Weights of a small GPT-style language model, trained from scratch on English Wikipedia: width 192, vocabulary 4271.
Each number is 128 + 32 x the weight over its row's rms, rounded and kept within 0 to 255. Layers, rows and columns count from 0. Numbers have three digits each. The size before them is the row's rms in percent of the matrix's.

# v: layer 6 attention value, 64x192, rms 0.0779, rows 52-63, columns 96-191
# o: layer 6 attention output (transposed), 192x192, rms 0.0482, rows 52-63,116-127,180-191, columns 96-191
# gate: layer 6 MLP gate, 384x192, rms 0.0727, rows 0-5, columns 96-191
# up: layer 6 MLP up, 384x192, rms 0.0713, rows 0-4, columns 96-191
# down: layer 6 MLP down (transposed), 384x192, rms 0.0614, rows 0-4, columns 96-191
v52 100:177152093133169130135145140141121095141129170099184074188126117089142136171144095093122091180121156161103125136125112089191104133181147118136129141136149086129171129051119112174169105120147136164080137099071156178118089148109116111087149104152175094185221149116106085120083100152107180180
o52 101:119088139085083165103156108103188100099147085081098116093092131153150067069076157085117179199116160124151168155157117128147115115096118149090161095115141139143128131139147125175168184096116130207080162158107168187121124151082073085096089111087153164123115143061147075133122129106102094189
o116 102:116068154094111195114107164115180125104135110113120131083138147165142082077091096074131165231109194152139141144065133103121124136097190133093174154116200126112123133168123094179154170146200132211084165170065162179140124146094140075145125119152129144116163141078155098109124122101086133135
o180 090:133103142110135196108144165105167093121131116100120177128178146177124092087098099061139152190118148138123122130099131114177160145129149138107114186123195118154103132178179080183098148114165151159099140146037151206158144107104090046150119106105106128133140140066078096129093118132133134150
v53 101:084101137044137142126107148130149145126108106174121082175149161129155098091076138178149121148097082105143216156102129126110135137111168165190147180116138130100151135170182112127137115162104164113100075133089102120180160106147108134117180104144134130103123099165105130084092141095117193132
o53 109:144137114144128151131158152162144143097127137141118123152183152083148171141139123170080145124173076105160087163146143178066184117136130177153106145150106112111146158119036145120104081146167149140149098161218107111094122112123226187121061165155137122144142056114150093092120165149100137140
o117 105:153098095126143159094120164174154154084205114152121092125180145122146149160152101143084115113195117119170122187137097156104163135136132167089134129141122154094166196111076141114082076151161131136153131128228100119089104107169152154103093135170175150152126089121139079129141178173117124173
o181 089:142092122082108122131226140129140187140108157129149090096183136140121142107127154147095136125103069080177131137128115158107135090135122166132130109144093150123131184121124143127083075142136125153117093124197097082147129135154143141134054071128118162213171086105115116109128192147144130113
v54 105:096124172098120139195101058147144136125083186146179156123100155135104158094181144147143078127121128114117127121083112064152103170134189131163121136147179091119085169145115095122136099115079101168073114060170106171145104149114090116117133104080150055121131109161130143102133076167132138121
o54 109:110104110122091130165096111103160196111172110106094137124120105133096116170201150177084145124095121163125100160080096136169142109157173141133137193130130132100097133135100170128118019122111131122057121106138107166161079143095152166121093101097117157170144172155127177090111136091111155107
o118 097:121115119139098152166113157102134175121187082041136081132088088153091078176193137175113130092137120161131116134083111114146142120123171163109162182155099147100062157159131127139083054140111071120095114153137079161145111163125105167118130123081096170141129175105117156067109081128107179123
o182 106:135140137101070174130139114123138183125141141054173149118139104113047082154181172174101144103111114186129128140093164108147158160147147163115138171125117130128091171154110088132045079123100070084117117111111076171150151110148103106090139100074102124118165125152123119114116125154155147124
v55 100:107123117159087070101176094117178118074076176132166086119135117024129123129104077053117114147126171105085105137158105142123118163088162124193151125120092128115109095077105129168156166132112103098131133153125083146093166167134046136201159127087155137128116129126148095116135132153164160072
o55 106:134117145079126132126136133131133124124110191043112128132113136150145022086117081160099180155154179151123128091114178140125092112098080133098139082164114109121079078099152166172137111124118085092097126118081138136142188092132171150093102117120169171148140142071162139111065115086133120149
o119 096:134129147106124151112179125139084101164092188059120115112116177096138091069136101162115160150125173122053117107116184129131095091133076142126116102149108105125085094118154145149170141141107071110143128217089104128128204107123156135123108076126163110129128107081114163087085149115131130141
o183 093:154137128094110132105164151143097161139125199110150144099113155118112101070122069141135171134142163099086138118126157104151131122129087146091115081141074078100126137090150157169116108123128057081105138167087060105106190127128114122152111075164188155139072142094104126116129139168134139159
v56 106:153082149095092167153088131123139096115120153140086073113146127137171151201141161102122135133111107110117096140138149115154070026198124164120189135175115113081064111186099137038125152156159123111107179133137155195131125109132202116209130115170155159147125116107131133156129154125134177136
o56 115:153154143137153158087134149130081063119091076103145139145148182150126173109138183156119102170138098069121177147147186156095144154109122123116117065175101164108154090117086156115194163155163134181098134175127188097079175158131115073126093063164171141181132060105123090125156121155122158157
o120 101:200139118143137106088106153102094060097103106162135156124177198165138133100120155157111115189139139106113162158159126133085147152100139106094137087185107156122166086098106186087202116147152112215085133129141186050096178094147121072099110113177163131184092084124117069126104119201105092162
o184 104:171138127101153116107104114159086058124114072185108090143136133162135170147164156193103105177115120112095161138163114163126154122134137138158150116172115190139114138152072193076162150177197146111121136137169175093106159091152161108070122105113140127154125084112169136103137124187110091142
v57 100:162124087166101095152126079134087149162085129165098161112132100084095071058099122152157126151114156137143172146110131135129095114145140162115118151123131113121141173152098143129099149146141116123103135078156092095191117151118178099116190142163093102151255158113152140182155100134113105078
o57 102:094168137151124161180082070113118158097158127112112092146103143125054093113169098179124160137143111158167126151072114193159153116169122127091074187111089110185144144104098077099057109128143119126151131091111124140146079137160153149103150164140040118153060163196129110156171161137126165076
o121 097:128149122097093156147076067095106171070154148099146092151116158143123093116110090129148111116173140127203100147090093196080131105157157136099116131168080109178121140089123103111100095123155070100139153073137133121082120148132125143105133178153122169173059156155134096204160123106136161105
o185 094:130100110105096133155110096109111107085143140097195084095124134162083127160118114107148124115175128112146068122089053215130131088129164108143141133156112103178111087071121104115083098111123094133116166090152109137141116141132081209119130169103111142157180147142130121171120090103193163113
v58 096:118107102109163066117103110158164115131114124175202143113152179139139174131119053148148139173114080165132238132104154134155076168106158157116137083153141064132137131113201100133159126116135148099105159132139129092124079130106136101164112065133114060111145110103161178133165187166091074135
o58 101:138098172162120148143121153103127141102207187136119119166130109119164185102180138161042093146147114173224109140107124113099113108148105139083156139161147147123100161115156165137111175136133087106160154175159121128108077112140136112102128139151102119079154124190160187114169180124134156104
o122 103:140112146126129143162064188102105145111158144133151076177117100136179111108212120151104080150131110170188137093084169111100160092121156152079170096170151151125140188111129183097122139121160125112108171163125093191082118125116134120115146105158076137127166142179141133124165122118148179126
o186 087:164080144089130133142109215122102140087173148105181098117142093127111131115180142139091076110151150177163104066093158109089133121100161157096174116169129128112124172123160141128090137164120104082131162142120097163122120095153096144138157129114088150110210160170079138127126137124180152121
v59 103:090098141113081154155137108084150102110130076147117095144234096122153130090116168130174089131124183122118129143072086077116060183114129140145084200114111086156126150164171156124167133083140135171179117088066131150095141115086096101156130153089157188058115154139080095113159180153124122135
o59 108:118141134120133148154152046124132117102123115099109083125140126156087027169149168168085122142121162142113132138097133195117118152145095111157134114142146089136107131133072157133180111138161114124120149089219121117121178108110165154084146095105157124127184122136142155078069112074104176185
o123 111:125146139121132162151180061138100151098122117140104107120154126121109044117128130164060142141089107111105125159099140176149105123138067117164133121140158087166111107122090142130189159125129133105189156091232119119115172086109171114082134100129144101109152096172135167110109131084094150203
o187 094:109150140146117131154165080165120163111151158156084095087127131120104052141126164175123107161099101135127127188090163160179117156159108117150094144099105104137137105099107170136188103142168115163146119106191168103087176119094178085140098121107112149136111121199168159076139089145102082215
v60 091:096155159124130093102099152052159074160126082124107090123098125145138154157105107116079103161170131129090097103173109140134145104109145123132191098157118172178110136106205150084063166115077151143160090159064118071082122066176146112142070160114062145084117157126112127145054127144089097157
o60 093:087122128140187088134106152199148083150134118128192141153136131188154155163121160109065111161159131137102122102142138095052142156134065095135126091132156122122110156147159087147123203155118185108104121118155125037067163143124126149110081083147138128142187085143139111124118143144110195141
o124 086:101109125106178082153145118200141114150097110128137139121126121148165148117119166123110131167124135128145159075166107093104153132178028139138111076097143097171146115139144098145145155128098221111087126095149149048138165094121138120117085092166103129159165059128136128111118183137117133151
o188 098:126148157166159100172095148202142112082136112138075145109106123114170144148125168135129104201162091160159092123149151078121168140130067170094088141139113160140162106188113130115157145138108182120132118109145182077104161129132221132130108138146158112137137077127193094102123118133062100145
v61 103:100149149108150111125185159095088139070165080152108126115075155090117202160092173093136168133096136102167172134152133121091187153076102139177099136114095140142122068156092131112127143132156153191164107202137037121136215120158074158125128075140114143131142102122124129132185165169154106097
o61 094:155175103144142113084105213118113108143125123146143103140173120061161165095134104114136147056141075115086129091154168163113178119163141146139091124159088126068180077153123150100081091145147108110167111133097081116134136100131151161135072092140154150136119120104118146106086176131130131122
o125 104:149165082165154129121181189173083146153131124122147098146159125100127183108156140087194155076136086104085130123177167163158154099115124129119108110140088138069154146158126112095146115134107093120143110140132084114122154111133144148136109111123154178116116108105102122093099140138153119115
o189 102:094169117085136123134150193128106199146196091154137139101139105107119207159130122139170183079111096137172146122124152158109127059114121125154108067110126138073185157106086144087130097144153116119094124130165069122077136130128157143147066068130128167157121108092109084138184184117124110124
v62 108:139123087084140138190119201063101158110109118146154120107100123179118174144121107130135187108114121092116160144132109137111126134149066070073135118091146072164111122181139111145137160145103093136082093057187144127163157135202173132132117139155141118087193170162108162143172111171099152134
o62 115:129078122065164130134094187126136149135077162146155104104185103151152164162111143171128140139149096092114151126087083139156145092151175110080071085146115143067105129164110130076137104110119124077054074127127113064118117114159112146101166128136134140158117148061124151168132137077162141128
o126 104:111115101141138129163046193117127131130113124154154107169179087137146103149124148123152126081144137140105141111101105103159136113094175076098065121175097157045097126185126088070136076155111122093078087125158097054115108160185130121096141169108111135128115159057128134190091098119169153142
o190 115:159093083071176141171060202157141137125157134146114098111126129184142133200100131141180158097130157139124095084086091144160132088119128108123081106153124159112074116178037064116128112161127120073077125096125148124131133120163121146080124183088105166149173144069162107165123139081132092134
v63 111:111076110165123178200105164166092142094133142080177161146112136110124107115149143142148105116084131112071127123104164138176129101161055101136096158116128095140124164150114147145049114184136127137076063119118070158121084145144123109119153098143119127104191173144113161158079137119083183125
o63 112:163153132171173166126110094134147111157109114112108165146115133120083189104106150121186125131101101120098142138089106110159207144140131163165083164115121169106119142175121065145157104136116144171060127194042178135105135186110123100101078112129161099150126134096093150155158079196097159110
o127 114:123098148102122176123116103148181130135090149145136140127141147140103146115072113113219108131128169139127139157099123070172152149131129180198146125128135135119076126169125065184186088105147160162053113152055177125105136135113150105082100160142184133159151115100147137171154109120101138141
o191 108:129107115107179167144105122123175141124206108128179109172158171088147119075072120133153095108092167125083134149098133151161139155172163173201100137140136121142105118141107082216159089176182149164078144161114140150122132142090129103102128139115152121136122082123191118151128112143150171147
gate0 107:129106124116123155224148107180116111116137189161119151122076129151094069099117150143139146153149150163118115124184169038161183109079101160130187122098100118157073084154171163128100129168110112125139059080124116138136120096157129100151120161140124083105082112147137177124170130078150060121
up0 104:152131112130158107092130112145109154111091155100111090156130139110143157068188170156024180125208108120070120109150110134099122088072131151092162113110082163128146088103123165144106125166137097149134160115178100178104154131132072152118130073102160095150080158147145093125133162158138147159
down0 106:147061114170094166109147110159103125132081162093114156135169183094164121153173134122069111135135085087097175105124077153116096105126138175108131118071049161160117096133140089154103160114086109165194140171115163130086132109146131171092105098107111077149075179144149159152131160135192107118
gate1 094:162104130155085161093088124093138126084174061134186105113139155068195167112124084120125131152108162117155163165165093088120152148142118106135136096178076156127165086138135132119089123185143119128184124072129125139066079082152144091136131088110084115138072176146161113177107080068127114151
up1 096:160149213137133111038144151105102090109125086132120114122140131137144154150171125145121090091133102128125109169133144186130110137136113103102109065175102199091208089105141162122109149128137145155174164115179096146081151117104184114107134093162142088151100144132132091146084116153107104136
down1 096:112142139153156128033148144111095150144167096165105140180098143111080127098192166114094109089199063093138140101070107183135044142105108134070147095088094132109132141105115121127143137084133133201135184120146091137094150098116076122072136114164172146131116140122118079124110072167192116186
gate2 099:123160153176088116155089144097108183092158113096123139085131195113156115158156102159166117158112111077166129182127167154098131155163127151099152163145171114089094042122117155146215104179070116140120095126127110118141101122132181123085084115182120164150139141158130119100136082148098097138
up2 100:118150148134117075143080134136171150143129194128103109104084109120126109138096109135128094202183166199134144083134111068145149137159100172133074105132138119143101159151121095056113154083077153116159094121187153160177152088199126131119201134103103116199105126114117144087188103102121136177
down2 103:127176147195129121172118153100094125173160171122106115055120125095151155190166114093154133190121138139122151148122100134101172145183105148148063151165165067087072071135072147120149140120111161141177119109176119129139165085168156093125173119184167176150105127094090121128147127133059144118
gate3 093:122146165171139118102159138111069157105148144152131116115148156118130151120198078185094101150108112151123107150183134133131125136155162165178132163134104151133109153090162153139166110119138140127214071134097185136092065167173052093152101157113153170114148103212113153104156148153184107105
up3 088:082134126128144138124141111162081092116128137124158116128096143095116131151188145052163065163145074078151109142101133105185140131084168133107121069112190091080145130131144096086138136078096161177130173140106098090144125157136096081143083089105107114108127125172122127096132142085145123132
down3 091:122111152138147069122119093152127154155160160159192125154073127141140109159165132086188129101131110144116125182125106054126119110112147096094101123070169138104149187190115120088054172155121136091101191068120064082128131114133118129115145171090096150129095157085069110110127116053149110126
gate4 096:102133071158172081173152149075164141086146097101142112156113104136126096098142138170100147106161166147081154099117167136123174108153157119134139127139185173087099072108102128115212082123117171133089162136110167123187160136123097089081087178127131171129163100093154091137129086142102161100
up4 095:140175179130115061163130121116140125086132180084149137142094131124070135124154074171159128156158182127078131206091152130164082132103091115196129083150179122195166080083135099132156094117109102095091102111164126117121093122067180135153157108103163077094120082101142154104113171144119115156
down4 097:134213123121112047137096085074117086127099097088110117117091180110098146111149177134155144193183144125149121150172104104137143161168140130182166105094131159178150116081150111119124063170072107123078132127081148177118155158104151124136140125108164132105146079090076178169163126187159123143
gate5 103:096129155102082176114144093097092113152136143093132152170177109105118173155129156139134094129123088129110125143146075117043128140170161119157133146150075177128099123148152160074121125143131117134158091154143173100092102121177145147090132170109083128124179119160085130077133145152150130150